From a checkpoint of a small transformer trained on Wikipedia.
Size: 10 layers, width 256, vocabulary 2048.
Architecture: LayerNorm before each block, biases, untied embeddings.
Training: a variant of SOAP for these matrices, 313M tokens, 4935 steps.
Each number is 500 + 40 x the weight over its row's rms, rounded and kept within 0 to 999. Layers, rows and columns count from 0. Numbers have three digits each. The size before them is the row's rms in percent of the matrix's.

# layer 4 MLP down, 256x1024, rms 0.172, rows 0-255, columns 448-479
128:546471497498364511533498476410538489568555464501471511488435527518557473489434451497523539550502
100:541600516540541439470483516430491483526486504550474485490480483493518481535470517467522449483455
104:468408463475548573509547517482543553485496453452510485476511466551496523486474459553442497495548
102:446509574574533457434497565472488523531486478563498458548507417468527507545544485456584497427475
095:492473470526546553579463546518609514458494482464492499514465532497542466482565487502486527488511
095:542456552450474421476589401517511542548487516470447533541573471515474484551495532411500540537421
099:479482428487531582513474500523524569484428494509506429511467522534464561494506511502452618528490
103:510431605498552514507418482515530505471532431491530588524441529502495507497495477503462542474533
102:416484507466430474469435524489510501474488486539505448443502509430488486475552539433424491480578
105:596569548452428568485462442494513530571495550575460519465604517477514453463473457505525595449466
096:550499489537456501459518533607483503469541505519484483459481505504536471548498460461465536544459
099:503583524506540543498535534472477568470497470511516527487490390463476467603505522508527547454502
102:531470550496525518511473521547417411492516485484505487486541521489567472477504472514480497555555
100:512419545446623543457463546438449596522510486559467512443422528514456476465456488513532493445495
100:495504517502495477536497485552433531474500511439467561463471552559527537419445399467549406479480
100:409502480490551531476451404517469463483520495394449474549488485491540494449496470480565539437485
099:455432485494493456518454464509436478499528526405495496557462493485555575497481571450485491478516
098:436511562525460614543532445559517516479469465518463566494469583477488489512434457480524457478477
100:471518486525482498489576483442475573521512556526539511514510497477495456506458489581469492547493
098:501468565566554490437503468484383508535543494494536554494566502464426571581578490497535454478537
094:518507552513504488534526447552469485449503513484450485507405536511522581501565450479467519484495
102:508465503511474454478517480461515459513506554455575442509448537485493439521574516486535494507545
098:509571498529482552507475444488494530521463496493519461508543500459527507489573528444586516468592
099:505512490440514505480518432538493490496524552495459535553562494540466489515484522520548422511543
104:592470568523545580491454576545546493531445482490497492462488472580494485521515458462517567522549
098:542501494438519450470563533590466533484488484503501463502536497507451578542462498579467472521493
096:536484494446500488542409455514481519520495432563504487533482483499491501453530461470484522497502
108:474483599497497572501441508480433502489473464530470477450626531465492535568488534413513524506472
098:475485519383464539480488432568570497510564505570494530494468510460528523507450559465462515536557
097:491512443477556496506484510474528475545458536449519441516574519512522515562493493547495527533536
104:479519572466426458499503512452502460522469547527392512493505522482515539440507460496466498528481
097:447487444496459505483516491520582485498565521497453457520445458491463532484602557427515523519444
095:491525458582545529549519464530429559552466476490492484534463533459573538527564457494516476436505
100:561479495518455572486498485514407497422533501550436541545485564498521536417484506429525453464536
102:459508513495585496539522583505510541426452458532529579496439527430465501600526448478509541464477
105:541493485492496441493468508532441457459507513492524537520506429512542551433488464480536556524484
103:485556542435473493526484450502506500511445496536480524488560558485464452513501497458513506525546
094:537527512466497412469559465477409524461480571456531520516507473587465481501520470458421499570512
100:535515556509469523469438520546495466526453419515540420486546519493510505525514435468575511491426
097:533576536587504497499453456473474564490614611477516367446461501498514483506458490476502586554551
101:505488548572487495495451486537572476513462532455486498490523506522486482486482536521442502514432
100:468439540464483499535550479519502510597508556539510523434523486433449508478550497492455409471527
096:479501464522532533466527509536490483480501487496452523476454414466536502579448551434500471556550
111:537452484501501479485499506513494476494476484556533425461472524512518593533532502544515583460506
102:510492530456528550530554508399478483553528536514549487515413501544482464570576481520467527473432
102:481466546561570529480536471486410453445474505466429513482449508492433500549472434525580482490481
104:511494488515562480497415502544500476498496506486494458459494435554422494526562465516453517522507
101:428539490528544545549551483557512509547556518484484552480392498500527509473497412491507470471529
102:520523543507459514543483564490496482501514418453546547643532513461507565437543536519510507519498
102:487473502459450528445518450478479491514549538545466584507444505518554477481517477542456492474522
099:512458492547511454501451503453529525522476461447546558498536575484463430500520443534528504513503
097:462527467569521492501523520501484511504503480537506418448439488530492471478432517512526495453529
101:479527487390529494488475567461510474536439540505528512501371509532505563557480446501487498509476
102:516476514444531486457498430508471443365428466458527562472453491442493557450543468506451499473516
090:487468533511538456509479451500491526473465484439495486508508541459440524512471518536512542457572
106:492493485409546485502443562439504490550527532461559447508484535475434518460510545509545448479411
106:478449437572478524473508536530538485577540522479557465478562458499523462451454540478480532517413
107:513541504524515462535515555465591473514580480476414546428613542486551520555524489468533496600421
099:420494471435541449475457483563518531498556520466527525518607527525487508513435547492531418488425
101:500527465499543469506530599552475458445483462514506503395524511432565463488513454499497446462522
102:518466501448516435516539580508473387481420482495473520475517514569447485464530520474474495497486
099:476503461438425474529494398486528513479452515539361530504571529496485558509493539490501472499528
095:541557488518495538512394556437451443570546527452506495496526496529462395496625566486511506519493
098:518463518508496453467440492464637599477569458526557462531403408479443479500535476511510583506509
097:537427494433463475517529554535444492468561527482548488502503476533482453465578491520440482494481
096:546530542564546510479360523409476511487541471487404457486432550518561550441459518526553536465533
095:522523522500510530558536544478543465512471455562475480578505474479517412468456461524478476440434
103:477499522485433472477520559473459488500565570568501483517514509499488533443426493493546534513523
099:550451511458574504504548525520571502507465448421429495498522576460481495473563537562541513561482
095:490478560525498516506551516496463483544549427512433590497543499522525487466540536454562492582516
102:582456519479497552521445562585530487494474541539505435493530509511545530402470440526526520448519
098:470523467459448531535529555583497507498485435536507502554495437455493545528461494480521498522467
101:575527498500554453471511462414575530464473445544464495494546532527475508465446559496572492553544
102:539495521562480418484520539497498468480480532475593534487532462535487505535520520462549511452550
099:462528511511531472522592484511503463418471489501493478469537536510482501524572512531536515584487
102:486487456580453470514482568466469521523456456489543479529511503409494525483528492486552505514446
099:470480493537471529468587535498480503500483505507511470496481534524482469522505444532425473505498
104:485431432549454545461393508513492468491587486516519497464508526484522524493523507484522489543460
097:498491520535490454530540550500444480519451549547553503464505410512490491489522488518485444497488
100:498472513508541452499575492510411519490486477463569529480541436572517483472528579455469457512499
099:485591437480464434479539475484535524531532582401556426537508504515459495479474496475431445472540
100:527484535536540578504522496507521485522575529439519525537562523513439465463550510501511458547470
104:516495525498506537455601466517428486459462527513514514524501556429455481457516486574510493525558
096:477479551476578535539501435535513507541464498586483493490587479432517518554466516512498474490503
095:538471499458469516495546525523529442449465467515496531509477492515539530443518498557473471485470
101:499564511520510382491477433545515544508532484483490487556486541534555525534498517470487540493495
101:575487509533437547544541536563491572537519554417493491520437478487530508463535551527467500537506
103:554502456464537578503533468493454470497506521576479448492528595555476532511506541475503450501572
095:538515603465545517513476535548444535482521566537445537518512521580505548586496515420433495485434
102:549524522510509500531508492473459436460536536445568466493481441440473481533495506446488526492547
104:505463487503429423462538464496457525438475465507552569472459554495473596536485518498472513481464
102:386501504516554572511500532519465479503514534487476470524409572560520615520440490537497540521576
101:395467516548522523547540455425526479498486515523543543533513527464584572470508491527510507494458
102:496452525548531517531527436518533504457517455479456424569606481474525558475544477491507551495455
095:513489500428500457524437509493554471540567433430549552450536542490585554471491567487518472493490
094:529571512575520532524451516443509442530583468496467518502481482560490487472520531443416560576487
104:518515525435471554505487492518517549501530569550521532480566510548512473541420526518506433467485
101:436478492453424595546550465498494500522456437476532554553465481525481493578594509491487564484573
101:536487454519512493502420444503512487463460505457516454548477490493459569539540489512534522461459
101:444497470483491458513500522464467589584464498491524459498484473491510495523447466504521483544467
098:487421505574604432519550534581642488463426535490539460453513465554499515504507544521528464557519
101:524383521369524554466524442500485525487455432469428523522465427561487512521508448514417480472546
093:521450533501490477531515513529401542432481613413454528479449542505525460519577464517535465469501
099:502536461509478509479537522511537436514497404516546547450494503515471480517511390529475549452445
100:498553490578516535511420477511515445511540509456474558440413420493602498546523558463459443551465
102:524498583448475536490495441452485506478537529532475477411387546458465537531452446489520551482491
101:482517502533420489536352538517564590542535420511453524516598515519508528549416493496525428481568
100:480496546538453501587510505481493463475392489462505518550485556541474550486479506587448540481482
100:501561531497510463472433442559546574454622495460426485549537468471522457490495518488492479515490
101:522532497531527526519510556420534508542519588527466477521525480518525428452499474444526521469553
102:511538483445481486505514465501495528560515507486486444454469454473494424516489521524481483472534
095:483474535512476510479487532503468535510471581464525421544557607478508553477512510492515482508503
104:537447521497538399602549510417540530508498491523534529397607492524540482537527447495471503541443
097:519529495576472518506533513530499514520471455423487519563476501465532501459502477392516547474514
100:499546526468505472458485452530439526510529481508405475467507453520457491510491499488502526546509
098:430472448538532440514490551505493528494476483529512478478485528437505528479465498446486523506529
096:499480509514407534509498527444409565505547448481450546563553484465523533491532538515509530466557
101:525503462515515523489441470533481546483521549539509466425401476436483469511425514487559445456545
104:513543552512484583529490488574570500500441555475495455521530374480460471521459516497476476521498
103:527521495487504528461530537523486481538467486508553473468533505529544568504416490495422455485467
102:485552526572494581531496557434475497481536489528484459412493550466464546516576445471471536529496
100:506559494550530488505532500554513540488477549540462544509490491403497564423589466486537550444475
104:511485480458526495497491551468465448432550508497453512393602512513500466532477522473510530490455
096:532472498548531597484497489466491494461457503480480543555549477482561487496521585515574484469452
102:511498481458470489506413531477403501469496487506495514456522490500520487531548553403534489555482
103:556481536511550570469488489504603540464491456508473521472568506499462455459506501503492470441508
102:454494510464495448457542531483550518448582489494521525491466471529541427463471521537510541515486
100:523488486519516594532537453476571421460504580499450481461589521496549513458504463458526514479496
099:527610515418527561502553549523492545467540531561469567469554498506486498506484462512516493528574
096:561406503518497575440486520474488543453517515475489497436493490493494480511446517570565558556538
107:489495534496520497495488498554461470451543536544563587500450522516466500457493455577485440528531
104:508540482430460540547502469602469550495470510504479542437482550502546575493535459446510525522552
101:512522508446460568532531541511446539528490526503436502509603575506413515486494503445473476498504
100:491546488486471450458525464603504510498545537583535496458495471514516541452590468476415542548406
099:497529435412513522503494522427500523480459456472481519504518486531476490517576512525369570469515
096:489527468585541592476482562468491436503543511636438521535508542533483479483484518498496461493477
096:529523445518495472495465478491484570518423498511560536539536467450489458566523433482383525457511
098:529586448529462466462500539411514502489486546436409528517471455528548549498454476498445517481612
096:513459520594479467564550507546378519460529439483517527517529544568496545486593510494504535455428
098:477546519533476470508482536490465485503456477518476486505477585491418442495529505471475449504527
094:460435493440528544505483540451513496559427629498510472567470541513491540532583474481484435548532
099:461534505583513560503539456510552527573468504541562494519511539522511459464528488517490469538494
098:521536506485464527537518518526516520429490455485458527518494487573495500501563443466478576478533
102:494441524571462411478512433436590497486555541458469455529465527437437482510520518479466533495521
103:496539529562505446495560511539458480447548498567533509447495538476487472474489485476423425500499
100:535427516433484505563450520485557497509532505422556537498524548519547517498464492471429476455422
099:468439499426504455511519540518464479497499481520504538529567477539491476494448490411497548539522
101:522540504577491492540490451444436536529452429501554548474533530452463448444607535540511421525501
101:522544496485559542465512418529458519518514519487568501481423463428459477486495424489497578470442
103:488520456487516551572487474445509452423497411516448508484471454484558516525456526583509503496514
107:455543476521508544536503459514492451524488481555464539495591444501489533528549524483534604478452
103:495510501426454515531527530521453530515525536503527507456450463440490563468464503500513486451475
098:545520552490505505474503559467537517466483580542514503485488524512519496465498570480483437537491
101:513433429551475483497501482458472486495427471473374534429499519518544523551494490491472516419539
096:514458457458541477456605498530502562532412426515526541435575549479488530497514543449502504532546
100:472510590482482546521478536523480473523475530468448489548494543531498429505563493481475451523473
100:453488468543497472451498493500505538545533519492544554538518524566420529500552495470516451513462
102:480443534564509512491478526520497458467512516515531458504492393566511502480552480522588458478498
105:547489516524538484546526538478572557493473511466461482477541476504546574488569515508477452537501
102:513501479549482525444474465529543498471471593601427481542438556488518518483493533466472493475475
096:507507500501531450511575493587533491526450522475499559508474525513544524502464526580481522456480
100:494473501451502509504572454491498537421495473503493490522498525552614497460523477517553516483460
098:448541465534458527477603556490591449437503513459513510474442509498555504512461507458422500476574
099:421471503418524528485463546532499508513495502464431451469478491483545527483498536492536587505452
102:520455490530484458510429523498523487509481488527471505444454495548552491497414533575541533529489
103:488509483552464484489507605540542509494517563484528511434431474463524541584454481536567505507528
108:495450481572482567524471504506439460498511439507442514517463466509523497473551461533514415530449
096:535527567475517438495488520564488501534506538533503536501500502534495572552489456493422552483484
104:545540464460472496533547495527447503466515470472525480486511539597483521518515431435530428453479
095:487509526410487472528459479481592484492564555516536460465522493455510432422544464476476520504523
103:518487486549438522489562489483510582501510476568467538494584412584508494508503505497510563497459
100:516475469507531460533536470498499566487529501520448547507539518525562501488526455461515457485498
093:552517519493465501517492458529455458540489435548505492524520485459465566510460520493421524500459
098:528520501553532494491431528464468501574511442514535467593526533525444436541475465461512519481457
103:467505482506417480535438490513522457565521490551514573452533576461525499491508555519573554524509
099:527516584525531466491463553423565503481512483574523548468501476511553548573414465538480532551506
100:444502500483510561442491546528497526466513469474475469483399501403558435512504462535493497475486
101:476514456518483477491494453520563486479546498483525521477482484491494473542435522452479470507504
100:528492508557542502506471524482535559563479526439404520489400524510532478558529491542507517502515
103:394479494505511493502467435532459486479436456482484517525552473517555546488535508491494480489480
102:534491493537543566502472536466501499520559552436508548482528471451498453503597523532462538487574
101:549466506514530434514467502486508528472488514488495504545523495523540506435475480498541492552505
099:448510553539455463557459456494540495462477535502483477467503506463477489620544440515550509439442
101:493511498507592474546507497496466488498483496525514441473439493453505442477549514424538478553570
091:552516462439529480514568518545483472516471444514504480436448516540507424498543524392511560475478
095:453522463556548540504471485489601526427488569433456412520483504529524545443532399514503492489512
097:484541540449495436518469520529529502464520428572551501516508448526489473434522546500489526542512
102:502483413533527519489463487480529570455491536427534499522483485492409525470431493514555479419563
104:527509522522521486511431533511546440439481518503487556432500482528563527612539520566506480541512
100:568544503522518522476493500554474450520503463485509489526508471479537422523454500541539508549473
102:523492485529510452559505475390486515527483559475539481506515476522426532495528523508521447461551
097:514470496528494510452437484474484483489565478512452540516469487532514418423508525562508492503547
098:488533505499501520451551571497519504526468508479483542469471479490492508488482528511486544589509
099:456522464546564453511487476519411494516467524527560529523497506494527464548500502574503498471487
097:519457439498547455518518502391493475529461463532484492482521496505500466475413492551511493479475
100:471515507471464509565539477479609490487495469509517454489461541509506492577529523481457542504464
099:527423481546533531468531496538553471497523540377451470555421557452399478451431560536431441404530
098:506524491503489481542443519478488484565541492499436459520479495449504525566505486531527408490505
099:443492504473549491487465494434527469535466476456525491451494489467500489479491483479445502477485
102:573523523475430543467530452556492507464514452475560501482538501503464488518446481489525481524501
102:500476479505564484510558488534538519560448545413477553505469489470526545549564494537529534475480
102:542472453461430490463512472528479479547538551463500473528494470499505498434562486535428560524464
098:450515539525537508507550436505565492502541542495505467453464556468490449582515534495511515564459
100:457385559541448504506530443529423468450460435424492503523498435514482529472514496558550559458407
100:491518490501511432479497441517516527496543509588469447525503430515522491561463501472479515501517
100:463490502541481481557501470507540496546521492464479574511509457528518501462464565564534467528516
102:531531547544521562495469495445466502516442502507479405521440538435472548508509480497520544532485
100:527511476483587532439499481419529473543467604494560499531477556447473471501414591466522488544471
101:504503524470520537531574527510440523523463533447497573520424488507539496467510538470420533511445
100:446566517511450526487522478525512429422552493448471394574542584482434451499427482470483509401407
104:510501543527574511488513627406468512495448495504544506515454551472470487514437492499557488580467
103:532528503494523432506510493539492557534469504506499548413506511480475460459493554539497498481512
098:523509537481456518477442429479480504483408481509508526503559502519445537481591502540470515469558
098:517448490539511475533468505495492510495472563488498538442469500545472531541501512479542466554502
103:527529499497491574539475478442475494545430503471477496543437510473494466496512550487477523535493
099:452505520518466480498520523449432550556513574439458518546497530578491518467522496511493494483462
098:518455543475530501416493523487517431523468541500489453532481534482510494458469493519510617420568
098:463473440505509546474420476535573516558482468455528551427499530455585422521531453627511465498574
099:540517522476485483536421538464535522458496448446460485494553551512529526445415510479484446505468
099:522477448481544521515553493492481496549470507500487503521476505482485556489544562547516421488539
101:495538518442439422517471483465550512508480453476505466544462416508529552458498468465520505540489
099:466445520432497554477468489410461481495509462503467529439474494468441469475525578513517452545534
104:486450548390492558577495462544449436532495516553576580547471537556511514413491528547531547461463
102:538583598548487473484479535537579531534522492460461491538434537526521531527491490598546445495525
100:540538493524484550473423473449480471511493494517468469481494490528489541457492503558480558487509
099:491517431537455512461524486498556492519558465477504395475518417475425467561480504561499485516493
097:435496591468476504495577447543473541500478473549540437552491486564480486502532524531486535420527
097:538503449540504488513481448483464512470472442533506583471545551488526519489541555580604450532470
101:451511543467539447508458535511473511399446570501513577496494554480524512530510503538555460521445
099:541447475450541461503471491445473497484424487497522440451494517493497504487527532416483477578515
099:526532463469478500564400503451593540476542433496518455493506379460510461535504528512488594521459
099:491546527495479515431545442472498542525481455551449474523452445449554505442469515488483486447535
102:545493553449488502464458514495548539526515496479529456470527470462539524524491496476449432468565
094:536492507530453580488554513505442489521512465441453532494457453432547482505455462605499472503557
098:489529423521397500490545438489573536546486523487494504524524555540536510423530427479519529470457
095:475426489540472560533590532447391463436508522488538513472420440524548547514532520591475524529563
097:504500447450549485521544490538456581507448471472586590462501405447453504527532545477481540510525
103:479528519412461591533460478492524458433483474537502474515466416536477479488547451501486538481473
096:555503361521491524592525535475498483483534461442443468526519454541511539545517479498415530442458
100:536532467528508501594471527546460508504517564436457434484477518441468572501530559482511493522520
098:518456462551510504547529435489528567540479532494497513503447494441568566533421497516460552480419
099:485475471482498562481515493448483538547424488476450530434481434529563559517493466525480539486444
098:557540491484500423468485475538541550491487513491419485468500551444509515552469517462372456501457
095:512478456525509464537524501563479485509522543477551549477512449509563573444437529459541543441477
099:505501465472539530561404447485508464536512574481505505453525511456455484516537526469514457491507
101:517417468453548512502523513457555511491486495540529536487489524515575511496525458516539445494478
101:500477524435526510482504555466506455487437506542478414469534543556488435512462524488494502542492
102:511521517503527502498539498514499478459530570417459480542540559504467528496461514510462463477515
099:532455506507530543496524472454501516500515449519515453457449515532460525420474495462464461551477
097:536464509534474470507533521468506443543514522548526450490535507495466459487552519445481451508490
098:580471507501560459481444479546481486493460434558452507481425452534451501502532541529423507500442
099:525571419522526536482485537551534522529492513503551526499463486517461480510481512476536493475459
101:538467500502566529532521457482471496544455478487482490477496455516521551407557478460574416494546
096:482499446487552552514513498506515517447474442471640546562525539507520459523576416456531516484537
095:525497504534472481535450503457573484468513489560558421427479473491534563520530444538518478465459
100:519549505465457598512575464489542475422477480490420496481507480479538503504464510503519525533507